Weights of a small transformer language model.
Size: 15 layers, 3 heads of 64, MLP 1024 SwiGLU, vocabulary 512.
Architecture: RMSNorm before each block, rotary positions.
Training: a variant of Muon for these matrices, 879M tokens.
Each number is 128 + 32 x the weight over its row's rms, rounded and kept within 0 to 255. Layers, rows and columns count from 0. Numbers have three digits each. The size before them is the row's rms in percent of the matrix's.

# layer 4 MLP down (transposed), 1024x256, rms 0.0478, rows 722-758, columns 128-255
113:135173143173110106104141153088121121136156141125076102141086151152151150137116084126151123125120144110122156112130108121115056102127122117137118097148124133109152172185114056133179073177125220132150086142179116083110151200136112124159166130154164171202156072161149156091164119156137136133157102177146126108084139131139164103189062168161150096105133144086100159062118151090125152161151
090:142106114078130124128165117130138087097126166125115065093138054123128177088136151164050126126103102110099112104080123061145142114103162071128098117170182129146120097095145101112163089145115066132131109077110050087109117095098145154117183121179141081141184142114154191115112111179132139136099120103066085098133120171084102081073131091123084149127127136140114110113145091072161167127088
108:141145087098149078106073148076134162095112137111154079090136106147114115157177175093144175186166093095156116129060131134138187145167091113164137121148198182184118090124127125209145136136104095198135147128083123132172124040172139119094137133210148125146088143162189130097150124170119060106142128105144191098142087150075117156118090136100119157076096121163184162137084152093178109075096
115:118153131162100147121123150100069181122175150097044158120096084125138116165133079137112114149117125191142073167138087156116114145175085130145133156133139078106105122160084103128078127105151115081072139117049154063141117104139121107096063133158103134085141138120146174163109127122163113133141115178126119092119224133103070164169151134105150135077115177143168124177170119170175125092071
106:155172100107111129152153156130112148136128092167130165080044121104121089154113207110119177156129135133084177121121089152169159143168072083181140178105106098079115141102123139134094202124177114114139086068099113102145099131153078170109113155129081076083111135163131117129125130162148159101143124145150144131137113142136148198152190157126103086131125116138135119128091163156077132130142
106:176147132108158108157094064112180069115085134118099134124094189107145116085148124132147176169147117121161080151082129123162111139100133155181129102127102134184095082079170119157098039159130129118163121097117121113098097202169105135167115100173112106153133157087094140209148124181136090110123186103060168112131072142139154172160109143168123105115121113212151174134138170136139166211109
107:156100130123120159159125180088134164126196191112123080127094111184148138143098153151137180126142116156070125122113183122092106116044187089145157108119085082155123062164189121176138135134151124116043147066175102074166116113089136120118141059123108185152054127113182152189115102079154141123145082123119063167117078098100161095124154092136072114147125133140160107171136137119088141103129
098:108118066150128123108107181176117123071076125145183151170083074174122086142110108089105153056092138114161086146157105162120172106142076121183115114100131055142078086123173191128108094135128134140106140104118158123116199098133095113172148073052147144136120093136104118147148130109130189139160090063167095077154155108115138140133086182128082127143149089116113122142045099125122122149151
090:160150127120175121126139093164102165191049115144082155080085180142116087148100071100073117121093150148143159143130200164057116099181116120096155110130051118174122179084120155126103103098129155155102111093136181059134140159108118113167121071189088115113085125147143160117086126107147150104120145179134102107108150075199094136138105141111174125107170095156125102117089150109062126112109
124:091127133108108145137185132076139101127132173094074105124104182154125124109153151096157082255107152156078118120123169124059116170112139094156107089134093140163131072082156135116164102137157154133156052122124087087103097074172117111121128146067128022128184094138160154106102111060182110103176130134148132169144079138144093157141106115115152151121167202106116128177144143094159125143138
090:127086170154131131075101205107142112149089127125230097091107079087160140067145153142116110175135162143100105101080080127106133160137058055153145122100141088134153199105097179097150145114166152195125093111145156166129159159068107118163128099184129138153091136059148121103155133086109147153154173148135088138137139143122134081159089086179158153148116087073129152091123171075170172110078
105:147118133141153174074159129133153150149146157166157125041113163100128098150156164111168079125139143190172086105112103043040117052159120086086191174122126098119161140078045129142168108173142126131186099144177136115095116115109086149103145141184153129146101138155122104109083110141139167119080106121113098201107088127137134163146184069152156158108141140134089089157120161128100147137125
100:075114093137150082106149169147106115151120110115172143127125150140119152132137135090088185182168144164063123097109122082101159206113165170124169058080119151169142194140075125174151141115136104131101132095115104083116165176145212108111106106128082105101088165054074141133111123093089123127165101076111118093139140145075109073133135153173140124085128109117177101143110120085076093152037
106:108128125171137109192100099168180202148127076152120155140095093155119096156152157103159106121146163161095096120142113102207130128118117132157159111189136149154185204132119141170063155172135152167144145171075116151126103154154175136077176154108126158114142137082152151104152121194142108148154104122135124194080138085186104131137113147160120104085156138120135186135079155130111162122161
103:095107169130133087114123108149107120100123161121143164058116140152172088197141145085142202152126107087171129102106133120152034099184095252171132178149122152143112146153111104133159145172113119135129098172176085140177237145150124155117155097129114136201180092090109150167132102195119163124117130137093089149146138102093102124095136168112133122148156132162180156141142182070135132112180
007:122102068101105137137129131180137150164199096132104158130131124105165133146092132046127142120116094147167112181091091123071145129214088150181132117106111123096064124088110150127168126101113111108128142150095105136093088130080121146139163082143136181098123163141065125152148105094163130117200139099089104197147090145087073133151097053155163143144111128124125091163135170069152163126122
107:069150133129130188158157181123091108179161129159074102132177120140139135134130078164110120111108099113178147110115185135077154155122101114139105127162177168147133099102081152113085156122080103137119096128126119150117121152128105185147063147151098163135153109180143113091085109138027086121104148105126160104099106152107160119104163123120119184130159176107159117124069066111116057171120
093:166184075162120155180153080168149098128115106112113126050143120106149143085131136148145131063170109103118124117164115090167168149140139070093148096069098106162164151168082157127178157153217179155113143123087125184118199134097154159090090090159126124130166136119120128122146111075133102119094116118165117098072103152192098131113126181103137105163147132169141082136121119110145148097100
088:186135130176164115218123095149120069130109138140136151147107158080192138122095148155128164118083149123169103111148104121153169096171179162154071095095121121091171114139216088084120096137136112158142100159139113133100075123182146134088087124082119121123120103118090086142137121189132144121108132172133131107087077118077130107103104121204081151131176095176174154136095161094112153125116
099:108090166141157148097102162155062208189153126212107110109100087118156148088097107144121172150124115101151127142109159131150138117157154101116137198179152152183163081074114158129194133171118166122110174099146114117156149054108121094123130121060150168159123065188105134089112158143144106167119130147152138128102141180116220143185128133128130163138078127124137116123165120054117137086173
092:114192085062154092116126099074109176125155150127106048120070122141060164147107109124141080123110109104061129149148108155164140146124113137123176112128115124213078069134112159069144137132126105096172174112178110072159160145117080189157097136101051117137183139146114112107122122115077074141143066107148150105083200115167119140085128085170128148122139159185096144118095142148162134129156
100:164127112105156093127119142189110173078118090177110194121099187133096078164108058118067133147118168099164132099126123153112171066090131163138086182141154112149169130139083111115102041087150123112101113082184138118138126111112073129159151197179129100128158086163102177167139113099113124109100130064161061098107146114109144106172106100115103116139126185132160176091121080136221100167108
093:124156129146195164133073127113111172131102138091098139117117207129095132143138146181074153146138144125153150107113124135108078162113107126159201115108088080161102127121137124162143104145167137124081175121147050172154110102123092079103119097149172124136140078149162166165181108071107087119068133202194166122086159085143084166077174091150082127101145076111150120124139084155171179103145
094:129096162063195113069089143149115121138115111110073105119159043154089131065134149164150141125136140118113102184119149107112118176123129079089158099088108178061105089155085136151124114105109106103141127124155136071139167101182164147124132124212145159123126151114098132143132093167056143104107095086156143104088075112117169100111111082117101100107106113149063115183119092174146123152213
103:145129127145145171101079147116088174134142163107087119115128157124126110106134125110126119129117136130074163163132120070100118136096085108145116178222163125133160121158116100181121167125096159126165063075144156211108116087178156192156169142103179140113136201084147119084174145170110161144120163129101152136097162136100100185113160070181135116174120142108137143155131125107136123177168
097:119079103115135201069111116092098207143127113130053142207080123096154147144175122127157091103142094160106145120195142161121090114089148132134145151101107161075133088121126120159093128120091169081154172141129176153131100099125140134095145157101138143163118118100120153052168124063130128170086112096142102172138156152115140158129118111164176131105143170066108132136103153083150119077173
107:127126128057139107142111114154085076093115138142138141177138091059098137103102116113148111175114090123094188102158058118136148139109089077159103164171162220054125151151106124105167178110129143128075143073060112134206173091147100071142227113097153109130085122159143170086148152178108118058144111084198120120097164176150128163095126143122154149110125148128114152066097121136099126169147
103:154084045148100139118197089136136122102117115155129140115220147085089184100075150096118146183072129139191156097097108121104133127101141079124198138112126109162123166134111148099121098188130083089114128092172128135152172127161139141160170165114132141144149177138147182141114163167142139124123144192071099108176133148163105072108091112107062126104082156144098099181153144141113109126086
109:180102155106183203144116111185146124125096106159128118117104094102178154095108121109058198084074085126144143155085055089109093110144122142148203129122086112159097083132138152119148155147117195142149169128157137135060167163138133131179160067096133138085139082129128136163151147150150081142167120079112097151146127125090130129091128161148109094104122095165119217111111131121173095145076
111:141120133157137137136190148080114125117146176058161085084097113079114169114120178170123146122135162114078133148145100080152174142179115131102106090153093182108044145086072125152156129142144110106112140022166129130146077125110180127169158163111139183136111171132118131116127106119156147152123155111109055189138100201144132060125131071115139134145115157158107168127087094080134185102137
102:113126124131146093175089167154132173081142155123143130175202091087091137090084147103138109125125096148084123084156168115116123200087181104103095102122153061168172094099139181145171052097128187165157143121088080172145102151154154194158143100110129129146137150189108119154148130148182205174171158093090133138070143069103149145111148133166198093195119153114152118147112155164083190065074
100:115186131115063161122110114139149165163113132050128102164101220145121078171153125076133110221100102132141150112113128079092110150114157155192192079173136120117160107171062092102124091137142106121135137124135160074146135157145138156054131169124132124134173136113102125111160160099129067079150098145121100092189133156091056131170110166158098105087149132149124116112152139103159160131118
120:106148133101138098090133118194134114130161108106140134147119119142144141139125154158136150165117126127104178123161195187153090168113172127086107127082116110197061082144159167134119128108142059133134180124105109147192084135123101117147159189103097163148141096161160108182165112115144101139172074079118156169143158069109117145116143156133161126174187136110142152098142147163133130164144
105:079117178126113120115132196089139207140211102151138167112164175125115040138128146161150146153178100199118174079143136125125118129090093123154129088119149138123141170129121200142176149082168141065163196068156114147165110163080124132138169183089133120108207176157166157071151112163119109099142127108128150181125194097106112101089111180122111079114118148123044185178120144086093091163120
094:122171164124098081096109084069143172121131147121127142058158158126115169103138150141089100095160089054114072139081069133131135125127127144148124156097118161102130120134100124118086143123082158132147158152120039108139106075123119135206115182085133073131155069134051104152138102107181140144132115118176097165104127168159166178108136128113122152158096155161051149157110156083118136099200
096:180145101072119109074138135176102108104141117169132124129162033114115131136144141166122106056111108127057103131130191172126191162126147086131145160158126156111162045175094130067170155156185121144131115120108108180132119201137174095119105100118108086118144156136170147111128170099122103099134125073135108123114179146204094168135125120105123123087150198191130175156141173104143106149189
087:081113078082113119098087155164121153113131130132153157120119111120069118041132134141148160172142142182125115100114159125128129158071125122057120147082161096163152090178147129190167108149108114141100161101089148144104133146132167072107133122084186176110067133191101133102059140161103108101124148136153127150129128140165105158091165161155137167145100130123115168141165167098110152123086
# layer 4 MLP gate, 1024x256, rms 0.0497, rows 723-758, columns 128-255
092:167037099098186115091123117116145147087152169082180082126129099052169143167090182142202159152088046146141150143117112149112156171213180115098116187123123098198130115149181132125055142148114143160137171103141111145128124132088119151113153098103126086098134155154100132120100159111041064072150108138082128082112112185104171167116127119105094121102169165077149140161128077088098204173127
110:157133145142097143072155123195042118192131099141121194168118049135163060141073132131106126105168162138104162133150072153101173131116104150072151092145110149107155169119130106106087111161151130161111119158139128162159135107103097197141156056120098097165110122161090101111126194114141151130126097203126107135089156076116147092136152147105167124133160128096075138139130140117092112143065
097:142152135145139133098111136069156132156173163091118155131138164093136137111118082157038132119084125095150129143152101119110136138134128112165187129116129090168105117131125161166127111153145127131165109103108113184105129118129155161069180121154136098119074150139129064104122147182180163128104054049157140078101121098076125102086152112186235160077144115120118104108145103147105159127159
094:127059116144139143120119074127117138125134123149121114140176094096117136167088129181111135096112072189184199089106147151104141100083071159108133100097166109094194132132144126083113091185125120086127161159176140149126066108125144132135133125140116104128151150195191185144170084115086160126163124152161180183128142105107136145132072099121130125107116151165032116134154102122079094112065
109:129139143100147143116022163102124173073154122143156139113088139102117191099146151103169084128120071096151148171105116198070134113096156133112114085107054108199100109052123102171067162074107138140129077074139104121117178098098030061138144088156092142152154102143124167190116104109143116107157130097091082144139133142121109140180103141104157142122150149091145165084133157183128130139127
092:127160079159125193153159122183188140089083089114126070111145097148124156094176109136180150133151201165081141080124139120159119136127145137094144084110115150161115126149115113185139112121152121145084122138086160175122143120156142090114110103107083193137170122102110082167174121106174080054143141146157132147161098114103192086137143136147124158144090119127111129098057176155129085153096
094:191180110144122134133154108181160134125140149120152133147069135139144136142220086171181132105109156068185105144098156124134130097105194111157175167132184104145155145126152143084122102137085124121128124072109063138061134162079108124104120089142116153127099124121094079128115164112101131061154121053184141138108223086146185103143117149166100122090133124143133112115165171124177156141103
098:165154115054147132081099118155156098167061136164091137113098167170056123142105081092102044147140157094098117071122157180072086140173089148056168125090086126145140165071144147174098170136100148128095116091145154092114111195081094092107118137134141112141138145129149096103080171118122175082112142145100110138151120114144104101152064115101135096120159130162090135185098112137071152147124
108:084074144132133134117181139109123068145096084078098176176186107102148122126116137182161129150067159137094182103117059183147173122156074107176073147132154126088132158124148183123086113122161197161182154124062081109137072121098168128177095118098124067162089138126074155158079166135152157152096086084178130112143123188109163151112117088151168142147179077124103143128143110126123134146177
088:142088123097175148155086052135133113055106138143094122122116165155112119141094184071200161121151077119174126134121179176069153131094121119080120088135119130146121105110110160126152157128128108074180153151105101159148164161133123125118157124079119132144156147092139106101121135150084100128142136067122085117146158109094140191181133153080115139151143172138158125173142093187129054123110
103:179119104173102137105070132148190164115223096147167130097092099122150102175152151157121156154144189135133159118146115120107136083100172110136138131158085137124097141095175097133116130089138163085111115169098096151137174115140108165153146113111106081140189173168138148150198168123154077117143093098101070172080158113121114150106141116083150195140160150159095029117111106126172114112130
104:160161121072154162088157042126142135133192106138122136141181124104173145151155155157131071130149095143167169152156160102138098151106112106119170147124110109069109139104139140124187116117144130143131166148130115133111144095085095160134106126083188148187102072157115126098142133171138137140177194123109138133162059140107152153126167118067198096225117082071126166178149125137100191140106
117:146141168115116132084127095169119120106123114082155132140147145168181181133153159134143165142193093133173095148144148169117114104098066147141131107126127120106177101125105135099155112132107199150144083123118127097204180148141105180055153088110172207064136178145124119176155167096210142188082068083109091175104120179137157142202114129091111110095145131142085128143141125110135135093132
094:106092106165128073088130108152127156131132108140125092114119174102183114160158155123134108121137136157149176096115097118136159066081143072060090130136083144087180119133139081106105132185169134108117183115062115117085087127103133078138113109096191088095116154098130140148123141141115155156121053140132114207120162170168166087177141106169127145127165127103090135077111097146164134116191
005:193147120145126138089123117105164112136096125076167140155095128118095065124094143159124176112112134132164148115089110113167086167126128144117176091122120149168110099062108136125166135087175120159084130099142111142156132117052175138126142120154131100164156148139135083172096095119158184091170160165145084122123141110148149099183127206092122094092126143083102062119106163139114179111137
103:190170194087132150120070096173150110108065092140111201159105140157110091074130142142128105113133154174122148107139142107139147140208209164172164164067147131112110173151134143119096115147162144088156105115088125124109120145100136130120142092121174138145144155151117070203141142146189196042147093108061095122117173118176110118096179061123192084109124113112153122163169130127123110139124
091:155183149144183142092081099096173154121139099084135131129154123179119156122145145157163161185057110165116080124153130178147086091168159129129122128177110109142150107134102128111075135179097135086117139103197119139136118112146135112136219136139095131139131103168143123140151131165116104140117110133103171186118096138113140094179112084158171154123116119085141200096155101153160088178110
091:105066161097179128155130154080131110104141084078139154099136150154142128111182108124107176168137074153180127154130045085167101153137186125073135121132064138115053110160149122209133162121152116151109175099142148131185088077091150106091147143097099132143163149134098136082116076145142141075178114136157164096095139116099117139098166165080108126129091140112085109084097133135140152111212
105:121180127128125130092137142143088121176163114193131099100086060154082154084146098132089166159141181098107141129082179127144126114091115103109171188146148124186106171096107097091147119129120152102179184120126104127099087087082123121140159070110131152173099108151129122114179167117172132234150121158113106122147142109049149141141118142082121145101098140153125125129190136073097138111169
086:114110106142114130115134097141079085147096079069157182134140100148146098108181101138097146148146134106132118118162156133074129129121097163130143116158156136148100122094047110135099125138120130168089117111112180163129097164102099105081186114118192123134154119123145139089087147163164217132151164134062126128162078186066160101184133113123089143185152114070149084185164098151085178161116
102:175156194072117143107143092110159120157073103085153148107119050119176154132153134142162065066119103105145192132146085066159159151207132106065119114131162142163074118124094128162092156127131112117123071106083176173149141132099136131091112080137154146101194167141141081125132157132144113136150043130098155088118174125088148171097114181100154153111161096110121140135157137102074125135157
097:161134156090172176106092100153161115075105095162120126135123096133097128099205115159114173136109103124115116138110186127088097103087121133131139107071089118138095068152160086118164134170120111050149179111151083186107113107153120083109121146086134134150076080154115098174143092117113142183143131089150155149095169099137080151096107131130135107167144114124153125115107116146171142139122
101:129122147108164095086128133188105114098109085120076087118138100135126103042141190149160126065153105073120109170106141140125128125150144127103102113122134103060118132166066153164148116104173132197141095084082118077119110083168163104107123136208151132146170161145122132121120170123064176094097108136144120142071114132180115145062108068130169112089109096123077148140095089151140181132195
104:118176103145110108114125148097116136112101131153149097138126176136162136119137096160157151142126111144095130123115162163170135125111082132111163121109060207144130082111110106062118114118168145114114053165196112140182116124098137105108081097136162161074127080131154176182112154119158129140140064094150109122111120155111126185178093213089084156069105110125105079093110133057102097135091
103:095107133132185077080112087150164130168175134118132107116122145125173179096167141112148106122084105157129151143065148173147127067132100128093200172178068100141102081125157081142132158104115153120135114158116180106083094115116116091146138215102145097083156099125133117155119118128117087145140173099112086143130157131059152134142203171116135124076130113100129167149121157104091153114081
104:178128143046133089156149084153129075161081130068133070120117111058130097130099122160097133139135091115156114142122137191123122123126121121136152123094137164163139129118105191140118105129048143148153120110113074188136177111128135114137132138125148159121122112149080130166144079154148134121096123163092132094167093122158055160096192147131185077118106142127146167162096168210118109094093
100:165082139137130089062088146133090119110100115126105114117089098135130176151110138112062115148156086134175217143119131089174133161150136108117160153120148112117098149161137103148145117143158086073133109098102172075119182085141147145153151114127146116131139099067104147127123123159101095089119147180122135188062118124150114069154046076148184135153107101112154116190177159132106112114104
101:108086102108116109160131147116179128124168129090179114088153119108074095078072167170156183118086101141119089116153200151150115127112077159095131147111107155170064120135166124081130133130111129184173185145118146038141139129122115125100153097122129180106147089094166202105108085135096134136118106101184168114091121162136193163090124124159167121148125174095120068171174178095155157103097
107:077095126130140110150119169143168059151104083087111107108119151129166157173128104169092155165128161161132155126125109147089142099114151158164139120137125153126088144134144126167144075077151139090149160100092086112189135157164119101125126102147161128166142064065122072140164177187096120104161117126135088151050138148157078110118030108086130124211050162084091133120149140132160181096187
105:131080056103147124094120148126113081138080137139098147138085112103161134091144130118147185141151151189108146186146180189090195051112068193145071132080150143127098151112162071138156125100156148156143142192106153191120133120113116105118089197121107134111103063112130122142139099091125130130074137144149136152137063212174036109152100142082118123112133052143176117093134098150194071153141
088:138164145090182149054095160147153138143113138185130124123175100060114186101164081137125093065126159105113097168168171098103096108072065105155132137106110172144141123106125149092133044151138142097153155153104129137121080098158080122118155115169157089139114121057167142081088143100125124108182096125137081118158125094172158143126110137107166120171133146202110139084102120167103118112129
110:124090158143072125139140161159176142186195132107127167147156071140136116064144137128122134089106168136044084089144132108147096157186133102203140105104160078083123106183077143153178069118107165169122102096094142136113145099078133084092129106154159116172138143115121108171116130094173121140122098152059170113170080103169115144051103122115165099145096145129131127133163124131135136094158
107:178138080142104142123127127084098131133091123138124150190136099170155156160158095114145103121125140091157130121122100165084152153122175167088171092107123088075150077150123104103109088094073129131091124123081161181126160061123118104117107085107171114130055088153092172175113146104123194177159103070169158130138111057102157103142148078155206178150140125151174122184135120137151150106110
092:127144158100173130152095133172083116113138101165137140168088102132149165085201092190103137109099206130174090173104138203143176064149111075137135134135116114135154153154098124181102054138125123074124159103144140132106108150096075125145203127096117158091155140141148108179115116116130125123074140053170121087169171161170161124116090129127120170112109128123089123136096105134137148163183
112:118148166164102129139095090132141086138194174079129119104138198109194102103126186118124138174138140166191156127163053085156116124169097144098122105138090096194125147092137130179128100144094176151136137170144183098150061074118104143108190113094158126129144105105094120140124074196157155188131147102113153119161082093088176084148126173165136126111147122092104076128095106103126132095104
074:135137103102132124106132134132082094111141165104142163123115087129154136085095129098081172156128089121111126111104063156134142168120130105127155144095091130180058153109141166083125102179134192139130099114114115146083116101183130099179127125147124096133165111162161137073154122159111163114179165080114106174129123165173155139134079172134141140142130111065110153124057118115131070095176
# layer 4 MLP up, 1024x256, rms 0.0459, rows 723-758, columns 128-255
098:176126183108122127092114128144113181133108111120165115103105071136140155133090144096124142158196101154163194082111136129123172076129095124091127087136150141112141068125137105116137106107096147125166116139158124112116165171144098100167104090091141161161110073113057183188142152071108165136128163193113154169105137189140121135109108159103150114173172129104144144161114151131090131093085
111:180103111115132086108057071124073172077076127115114099140123086180122106154157133137133131132147124183151097182135119118131120165082075082177111120095181167141088088128169120163139070129106045212102149160166110087169095117168118128063175090116074166125081123183155136134140173147125071119142133087116125052139117145139098115091068143073112151136157093193182128075108100143165118080085
114:131124121196096141104105107151145197106167077121080160117096103115109134125136138135157137148107203198188084128150089125081125165121123144152114124109139130134109131117117107135112135097149076059085095108114103118118085109161132096130075128164125156066158147109126184120101128096143170145170113156128112053141180086107079171184137167106138154120073186121204104111182151151102104117040
104:141202115106116136130102133132086126175072146170145153105118087118110071132069183129105122146137131168158165121096101133174098101133146108126140136142116164166161151154125179147143161119108117164121146113058188119173133139156070116039140113079143103104115105190121074166094116150172147083119145155168109153108131147158180178138177129121097133139097133116157132158084105146086153159089
105:111141095098138164110093121075135124076066145094124167186164148177112137088156085084140156183170130148152067124120135094134102131123117131147087148137097133093091049117124177170100062133122107165149120063105154038137103145134096107134118130105144230146130188158127132182125138136152124076068150118135123134135085166191081227145133133118085125162094174175117130123136107172164121121155
109:135144085113122177128084191101172168198138163084122116149102156134177096133119112156128187120129145202088085174129149166125129153122209123123168121075119077169121060197082162178191121109118124194044142126151119141137137119151146119107117109149094110214083092097137122189153123120141125098145178173145041145143062161092196054116164094139105128143139120085167115162095178095083151139116
096:051106087127161109072119153165178142108092110100167114152073085159146130149144132087113137091128123105098114171106129152127154114203109141158104076103091109145098141070187179154168098158086140142111132139125117116132140094179128131110123100078134095139132135144122144116123062129106177165121104096098097109091116037121158174191151095110043176140138062103048140121128075108081091110156
095:117183175172102141117111178086128071084130109145165139143154094114127178135079145085115033122088131124114080094137109121195139153110082060149130095100191161083160128141196125113171147132115111087123147150141101184124089135139063108160084135103201188095107144125162133120136103154059186198158133124175117170154065101143096119113119122106115114184086062108097135138174180151177093168117
130:102124128102194119109169124086188103100100133048084173117112108092121133076184155119184128211132146174137126099147162177106156162150111107118105118114075095109146114145144127147134057125190194142185042124113099131111082096118141174147107103091160057113116088096102133118096127079124100098154151113127117151161109215114085150101106089121162156087195159119098143200166138148176123133128
091:166159061140126161132107098159093113163133066144132129176141073148067165137073135116091124089125126118197171175187181146100110094194107162113094082149125122157175127127098097124110135142149162128181069183117139076157118091168162129141162076135075152149137081174114142117132148146106124136100122098101172127121096065116140097089075099062140063147102115146148117146155188138098150119104
105:141063131102132165145115125116173131148094114134070074095123129136121131105101102148142151109134185120139141160130136136129150065144137154126124093078157096154154135115104084130040092097183130120184166189153131142152131092100132151081178123170140106170145092154057103124100108128172135099105089135125116113116115091182128175145134139074109157190089158100100108122122140162196070171100
094:175171034098130159135100109109142093146105122150132136129171140099165109149162148148142101115111162134114165154124134146171149130157140109126077118131116144125155074118151163127146136153116191118117127147143131103098091102115108150129113138108085156146105084099129100120068153119108148157088134059139142129132117191145176137131126129109101145066181067072115150118087189130054156167119
106:106131134105091171219111126160133183142152078117128093113150114153122173182163109121051128135138168131105111127160120111129128127141128091163104114182082129092136157070160081107137151118102090134109084192106158142145167119220115113100182130118138126109166076138179126078118095098142119141141069094120117153120092070120132128133103124150160134091145131111130110128060146192097125119150
094:129146154099071128099088088161070136118174167151202157092140109120109082157131131083182159107135115063076090139140078074093063095146066152140149142159186130144079153113141128155122166150101096096163085178138060121133194154113163132134167112164130123140161116093143167166132147171098127143155113093108128148138120125107115079110132137118115149181128124154176125118177150078163124110186
005:151154115120100146096130125106170127134135113114148160151113141125111053136104137115086209112125107129147152143098121111131069169088119137149150089132087136164067093050096155101211124061151124168091125090124129136138166131072176131134096103128146129153119144154110095119137095112156161093177146144151081138105121085102110102177130176080131113116137128110111053133116132124116173100114
111:144140098137158209174122150137150052134150122204067158160183063099173066130169149154128112140096138162142133070156209157099105132137143113178113121090176128136086138127101090073096155143118159132142103144097162159126098178128092131080089146184133158119105151125179117124181117163092171155150115157082113137133175106138152079058153113083167179113137112119129101174125073101126070106093
101:126108144099122146109094101144082131090104096120151101122142104073139135112198158136105111150112192142117106090120152150086148131055129131132149126178138133128160182124123118143111076093158093074098157095123141075121110203136166080135136098073087146141134158131125119146132113128139151149166134096122181099144152094127086108104116137104180153172114160145180133078138150157124116148058
088:119140140112119124079118097158134178115154095153090162117130122115185127148116104152106120139118136070150164214105128076132136137070125079106135098180122111111080114150125113118142147126129120160116172189176119123130190132159094118108117133172137144113151125160136153157139113161151128107136142060114161148101075103108133127126142111118103129104116170097152150144122077150157113167094
098:129094119096062117122101169110139141141128158115068171193124162111116131118149173148120139115141168139157123146128138052131139084124097126131107088142117168095125086083077219107127102175099114154123156173156084140123126089142160177086131142145129077110080078162149133124144133135088093138156110110097111212095116115135116144103075103125129092138103118184084114101188117136135158059121
095:140084124146077135065184140147098121101115128145088166121156153119164106130170138163095169157091155089119142126120148118067105094106053172211133163169096114088116237154150115142108111123135168106114120112079136196109098138117180082107117096133188146102113111089102140116166155089180190091119127155117095144145062131132117068121071151115169133142078164152190145123194106127069177121070
104:153150170107125135173167133157129110052146124153178136159082205122156103126113104147088152142144130118178102136114118139154135132165158122131109143111092146121100152136174110150149170098154167084151103101189118161088116120074123170115127080114100123107180084156079115123165125104083061093127132100126107119099152166114190093104165170122078162108125169122125161153168121092171087183125
091:153113154154170136146062147146108073138160155149101175126120186205073177150143131099133133166141096073129191126078102203148162121112162152155139144134098091135119144161094134129076085128121167121163117106142187149163119160095141151119141120105143056140192138101077111089059084077108131151158178107167108177100136116135096123136062139137133114128056107127178148120155096086056132109146
088:135168152121197147143120139115126154132137118102105158107119131111179170197118114101133182147219080168134171151176137106164143124113115149158144140169129132134154154135127042125161122159118168072113188132122157228141132109182094095090081154147128099117055108130214177168130112129118109114114098065187163144088163109138172129187150126047195103127107138147147157164063110091121099145103
095:138142142102108133149074154139069106146126102168129125126142172102142104087110144139149129168163123126116171113176118123087146112107120168176167164162175106130104127124113098104127172150142083053152152117149110161084081072199127163108147129159090108120202153086195077103139156116152102160143067120034186150147102145159150143115116098125139127068151098089111098145136115170143113142165
107:100138100159149122061121101118107083122164181190104169080158114152065130142117139144118104162143102085160134118123116155116147108127179152134139121130079098103137068132086151152125116161180099058091075093117090129135104088078120172152104121103125127133095115103142149119104079073122107099091096121052119108108167123154124041133101171164140122145120108168136116167100118166156171095130
110:161112114112084119142079105075146099092152128157138162098102103136108114124107114106124104119120123174148145138136062120163135173095102132093100154206108168113133128105145160089181211228165086157096131120157099134135101102157123082090165077075114128095148129106156127100125217091178126143116140086112092105089142126132075132192131112108099191112138145080136124114125108141039182187134
104:140114089114119125128184108099148191108123155152139132129207068120107213114109170127064125119083145124199124096124119095076159117169108113099155141175095098167123113044063134125137139148142118033090151071092153125149116094175181145123110137097099100130128142102111188135084123165121136142097101156146142094149173152164206153137078130117047123112131077135118138168173125177145162143111
100:166126131086137189172144169158139147133082132155090108146140100141125147067107114157091153162128136090138170087130051180163132131164194146147173127165102160175144181073107096126177163129084112124157131107155161114130203179117108083077138102125120138133121097119126175141085064100155153166097141105134079141136138132120131142109135131101119092118070069159114113164145076160178055154095
104:115078143146118167114168111087194101144098141072143081097084145095086160158110139172187189087145179137099114138148067057118186124089170137120142085144119146082117182071069101155193095107121158072060127102197146127131097141093138179159178149123146147193155126144103121125109119110115157159160161099143116144177102117130138091135134160094103141163171136115126190119091187101123127099169
103:150101125194119084124129132154192185120132133158136173121126080109128109052161207115166151071123124131144080118139119105137120109142127089157112104107175155151136097123101164122209050153139177135133196102122112165126125095108125130133147113191170132082066110104089116101112106135118161173168129127132161160120146161162150143111134124093145090156151131134162133129081169138144164094094
090:139163112112115139126084105150124143100138134104102109117104171135099143135114121115164174125103108146069135140140120096091132179090138099180125119133149167140178104092100088086099100142139148130079145092152161079119082122149109077064157130152099102160147168106114143107200172115064111055190089085087068149194119096137102167158105126146129130165166134201105138118114105183138141118158
118:096162125125164166087136170109089087117101121113123125107125147071112098154178116154160126107160101124112171173160107139163146127083131109133171138122093139184133098100166175126076091141109076139129150104154147134199126128120117130140153117137171140106141100185066191129087095151113137142160134089129091176080153081137186120095123138193145131116179143088112156156098110106085156174108
111:090144151122121143139107146149161147070129138093081124135129117097141076164117169188098143148160126115151140189107121135164131139092114195216170075140195070118100161045151160135149138142169127123118137115110141112149111168083132145169139177096123090146171138167098088125125187060099136108106153089093132170117114127129134087088098197108152153170118104128102176098152083106086127119094
090:079103189076126056130050127158139139081187152134065116039145103139140120121162051150062146071081112117088063169111123140145153091163148126154106128110159124051134111103096118115075158126138129207090169146138123074169185127121105106140167156082130165117120085125084100167109150131165171124062181109141142178175072114116142151144130150092111104097152069083175112125155168132150119119149
091:172172105183062161142171111134112188128163126125124144105099167166103096118152153124123093155119095113107173071160136152125124165172172088098121150091140125151152113064115105085138150085119145146119127116145108161204176144144202138147102155183127128125131137124121152145135132129142111162087110157130157116078099123093120115137122207139169160143113117170120181195093160173148165125125
083:062076096091116096123106135139144079146106132115140158087117116116091098089150131149168136147146150193132154070132196133133145123094112163103125119090148102135144087177130091199176119120117079103080135080120112121129121126090170112121152144057215159116072157198087153116061167113134091125101129180139122091141127135132113145121162132133114153131107177151130167149165223115105173140067